{
  "num_attention_heads": 2,
  "intermediate_size": 512,
  "vocab_size": 2048,
  "hidden_act": "tanh_gelu",
  "positions": "rope",
  "rope_fraction": 0.5,
  "attn_scale": 0.125,
  "init_std_qkv": 0.048,
  "init_std_o": 0.0,
  "learning_rate": 0.0078,
  "beta1": 0.95,
  "weight_decay": 0.058,
  "final_lr_fraction": 0.0,
  "batch_tokens": 32768,
  "dataset": "wikipedia_en"
}
Each number is 50 + 12 x the weight over the matrix's rms, rounded and kept within 0 to 99. Layers, rows and columns count from 0.

# down: layer 10 MLP down (transposed), 512x128, rms 0.252, rows 494-511, columns 64-127
# up: layer 10 MLP up, 512x128, rms 0.26, rows 495-511, columns 64-127
down494:71 33 36 65 39 60 64 31 45 47 51 53 62 31 33 51 63 60 50 70 52 56 59 55 27 44 50 56 30 62 24 45 44 50 40 53 33 52 32 63 66 40 62 51 47 39 40 60 41 58 65 42 65 58 55 35 49 53 44 55 56 64 58 56
up495:32 66 68 47 54 40 67 54 46 55 58 69 40 37 55 46 65 61 44 31 63 62 53 55 30 32 53 36 77 47 52 38 55 51 54 38 48 38 27 60 71 52 45 48 48 56 47 52 43 40 42 52 46 44 33 49 44 60 55 65 82 53 25 42
down495:57 44 50 69 53 60 29 29 38 50 59 49 50 67 66 33 43 47 42 70 42 57 55 54 54 33 60 55 37 50 60 61 48 46 60 46 54 57 52 23 42 48 36 51 56 46 50 51 61 47 57 45 59 48 59 54 28 47 57 51 42 48 66 64
up496:51 49 49 65 56 49 31 34 42 55 34 36 51 69 60 53 44 29 53 63 45 43 48 46 57 63 40 55 59 61 49 64 63 54 47 68 45 57 36 66 58 36 45 60 36 53 47 46 35 58 41 58 26 49 36 47 66 63 38 33 58 72 42 23
down496:54 35 22 39 60 38 65 52 56 44 44 40 52 51 64 50 45 57 50 34 52 69 30 34 34 48 44 08 40 34 53 49 30 54 61 50 49 64 57 39 55 47 48 48 64 82 62 54 61 55 61 55 58 41 52 66 66 52 42 44 29 45 71 50
up497:53 73 43 61 33 60 31 45 48 66 50 41 25 39 64 67 29 58 47 64 63 49 40 67 61 52 24 49 36 47 41 27 49 48 51 46 48 36 59 46 61 59 39 70 49 23 31 39 57 46 48 54 40 40 35 59 48 56 34 61 61 63 58 34
down497:42 43 34 47 60 25 59 58 39 38 43 60 64 57 23 64 54 64 50 67 33 51 56 37 47 38 53 30 50 49 52 59 67 46 50 73 48 57 37 43 34 49 67 56 52 57 54 63 29 54 46 43 59 45 71 41 51 45 42 39 48 49 43 45
up498:58 48 38 43 41 40 23 61 50 64 55 58 51 43 57 53 28 49 38 51 61 73 60 56 55 48 72 55 56 65 61 57 60 42 59 40 75 50 55 61 48 42 66 47 43 55 43 36 67 41 32 61 56 46 37 56 53 33 59 40 50 68 35 62
down498:51 45 41 54 58 65 49 42 73 45 55 53 60 71 48 56 58 54 49 44 41 48 36 66 43 37 58 53 17 65 58 41 56 61 43 45 49 29 47 65 59 49 56 29 47 34 63 57 51 65 49 48 65 59 51 49 62 69 43 47 34 54 61 61
up499:36 53 32 68 49 53 73 36 73 63 71 65 29 48 45 39 43 64 68 58 65 43 50 49 48 30 66 57 55 45 58 60 41 63 49 38 50 37 53 50 45 56 36 42 62 45 44 44 53 40 53 47 49 67 35 45 47 57 53 51 42 56 62 57
down499:36 59 83 56 66 56 49 59 44 31 38 62 37 82 41 46 43 35 56 54 56 42 65 45 27 47 51 64 68 53 56 48 60 50 46 49 52 52 49 58 48 63 40 52 53 36 60 32 26 58 59 57 66 40 55 37 37 50 30 49 56 45 41 51
up500:59 42 41 47 38 52 60 31 45 59 49 44 40 42 53 29 39 45 76 63 48 51 66 39 63 41 34 63 56 44 43 37 42 55 43 76 57 58 39 38 54 44 19 40 50 64 60 62 48 53 64 72 60 55 34 40 40 38 49 40 52 45 56 33
down500:52 51 30 54 23 36 56 36 44 47 44 56 52 61 55 59 74 45 62 43 43 46 46 38 31 31 65 36 42 58 45 52 38 65 70 47 47 48 46 62 52 43 44 51 54 47 73 60 42 67 58 72 49 45 44 43 36 40 50 43 57 39 47 46
up501:63 69 40 47 41 72 48 45 33 46 68 39 31 54 63 45 72 59 42 51 43 65 44 62 49 48 53 46 78 58 44 54 56 68 44 33 57 60 37 53 45 42 59 34 64 58 35 32 70 49 59 50 41 40 59 37 62 50 57 69 56 39 49 54
down501:31 37 28 57 52 47 18 59 64 63 56 67 60 58 41 46 47 47 49 43 53 33 16 75 56 44 44 59 44 60 42 85 36 49 45 53 50 45 13 47 44 35 52 57 33 52 48 44 52 58 53 59 54 48 25 42 43 34 51 50 67 44 61 68
up502:75 56 60 64 30 52 33 62 44 56 76 54 36 62 46 32 58 59 66 35 41 56 63 49 48 46 44 58 43 27 63 71 51 44 45 47 60 43 18 60 58 40 41 45 46 54 60 65 48 49 42 63 62 70 25 58 45 32 52 40 44 69 55 50
down502:17 49 44 32 54 47 45 50 48 31 56 56 53 37 44 56 58 42 40 58 46 60 42 60 65 50 59 35 70 79 54 47 40 60 47 50 44 57 56 51 44 41 41 50 47 54 47 61 46 42 55 46 46 48 61 51 58 73 60 49 40 36 34 50
up503:33 64 55 33 51 48 44 56 25 63 38 51 27 74 54 47 45 41 59 40 64 46 66 35 59 47 76 53 67 50 45 40 33 49 65 47 40 60 57 40 43 43 44 48 46 43 55 50 39 60 81 57 59 60 34 62 42 21 43 64 43 53 62 61
down503:44 46 38 51 69 43 60 36 46 39 48 52 48 61 77 73 48 53 44 54 61 89 42 56 58 49 42 58 52 59 43 63 64 55 76 41 56 38 44 68 54 29 67 67 41 38 64 54 34 49 44 53 61 45 44 68 54 38 76 71 53 70 47 66
up504:45 41 51 50 50 47 57 45 50 43 54 44 44 68 35 46 50 30 62 32 24 55 40 48 43 34 53 46 45 43 51 43 43 60 47 51 54 62 53 58 66 45 37 26 66 51 73 46 42 49 49 47 40 58 60 75 51 50 51 25 45 46 52 22
down504:57 43 44 27 56 40 39 46 71 42 44 62 50 41 65 60 64 49 42 69 49 46 51 69 48 56 60 55 56 56 38 51 60 49 51 33 45 55 45 45 23 34 54 44 24 54 22 74 32 68 54 51 59 47 49 51 46 44 61 80 48 48 78 53
up505:42 54 48 54 30 68 62 52 39 59 28 52 56 50 47 45 54 36 67 70 52 49 47 38 70 62 57 40 38 55 58 72 46 67 76 56 61 39 71 38 67 57 23 42 61 21 52 48 49 53 47 30 45 46 50 37 64 47 43 28 43 36 39 47
down505:56 33 69 41 64 63 62 51 42 56 69 26 32 42 36 76 39 62 51 33 34 52 66 56 59 46 65 79 58 45 43 61 55 48 30 64 59 63 49 75 46 41 64 41 63 50 44 31 41 69 58 51 58 56 49 46 46 48 71 39 46 43 56 45
up506:51 52 52 40 49 40 34 57 36 51 60 50 48 48 71 55 38 61 49 19 66 47 35 66 51 49 55 58 69 70 54 29 49 17 32 47 56 46 64 35 47 59 35 64 42 48 50 43 62 33 55 52 55 68 47 52 33 40 49 29 48 76 53 51
down506:47 49 29 62 50 41 50 63 40 68 67 56 57 64 46 62 79 43 42 28 41 44 36 33 48 64 51 53 43 61 44 49 58 47 58 50 29 41 56 56 62 40 40 37 52 47 58 45 40 49 69 43 36 58 50 64 68 56 26 68 50 46 30 62
up507:38 76 47 53 68 56 38 42 38 49 73 62 63 42 46 51 47 51 32 78 49 50 23 46 56 41 32 41 55 58 52 59 50 38 53 50 43 52 49 24 47 48 43 51 58 42 40 50 61 56 60 44 50 61 49 55 45 39 51 60 44 67 67 44
down507:30 33 52 64 57 35 55 49 49 45 48 42 46 60 72 35 71 55 44 60 52 54 28 48 62 44 40 51 40 42 34 56 55 46 74 61 62 49 54 53 74 59 44 56 62 54 47 42 55 46 54 41 43 55 50 57 50 58 43 70 54 76 56 46
up508:60 31 37 63 48 41 49 38 36 32 55 36 63 44 35 61 38 61 66 60 42 73 30 41 55 57 33 54 48 45 69 23 42 69 67 55 46 51 59 40 49 52 35 54 49 48 49 68 55 43 57 53 38 51 56 81 27 52 68 30 42 61 44 63
down508:65 49 51 43 56 34 59 40 61 51 52 49 52 51 60 43 47 57 65 44 61 54 67 34 48 36 32 46 50 60 59 45 66 53 52 57 49 42 46 49 54 51 65 58 24 64 51 49 43 53 54 54 52 28 72 38 43 52 77 39 50 48 54 45
up509:62 52 43 53 51 67 64 54 48 65 52 28 61 41 61 66 43 53 56 53 50 68 30 45 42 40 64 25 49 41 56 44 41 45 35 49 60 60 44 42 65 43 48 49 57 51 52 66 49 52 56 46 68 48 48 59 30 45 53 34 47 54 60 47
down509:39 43 77 32 42 53 52 56 60 63 65 63 47 50 52 60 78 29 46 53 57 31 61 43 21 44 38 48 55 53 55 54 61 66 49 44 69 44 41 67 68 44 50 36 50 46 51 47 38 52 53 73 35 45 55 63 68 54 39 17 59 47 54 56
up510:61 47 60 54 53 59 30 59 45 51 49 43 61 36 74 44 46 33 54 53 48 36 43 75 64 49 55 85 46 53 51 57 53 90 36 62 67 59 68 57 41 89 55 26 62 34 46 19 44 73 64 41 65 55 53 57 39 59 44 43 50 35 36 51
down510:52 49 39 33 61 66 35 13 38 44 27 55 55 63 52 35 62 50 66 64 61 40 42 24 37 38 46 58 63 38 34 46 27 40 49 43 51 35 61 51 54 73 45 70 37 44 54 42 51 50 55 58 46 52 58 54 34 53 52 36 47 50 48 43
up511:75 50 42 52 66 37 35 45 44 40 41 59 35 40 58 48 24 53 45 63 51 47 34 59 41 36 30 50 58 59 49 44 61 35 37 53 49 50 55 39 63 65 61 26 56 44 41 36 45 45 50 48 54 51 55 42 57 47 43 28 60 33 46 57
down511:37 63 64 38 36 32 62 65 70 65 39 58 48 44 41 23 69 47 53 28 50 49 42 59 46 65 27 80 62 55 38 59 43 53 49 55 39 43 46 50 35 68 28 28 59 47 71 47 48 53 33 39 72 51 57 30 35 50 61 16 61 35 73 48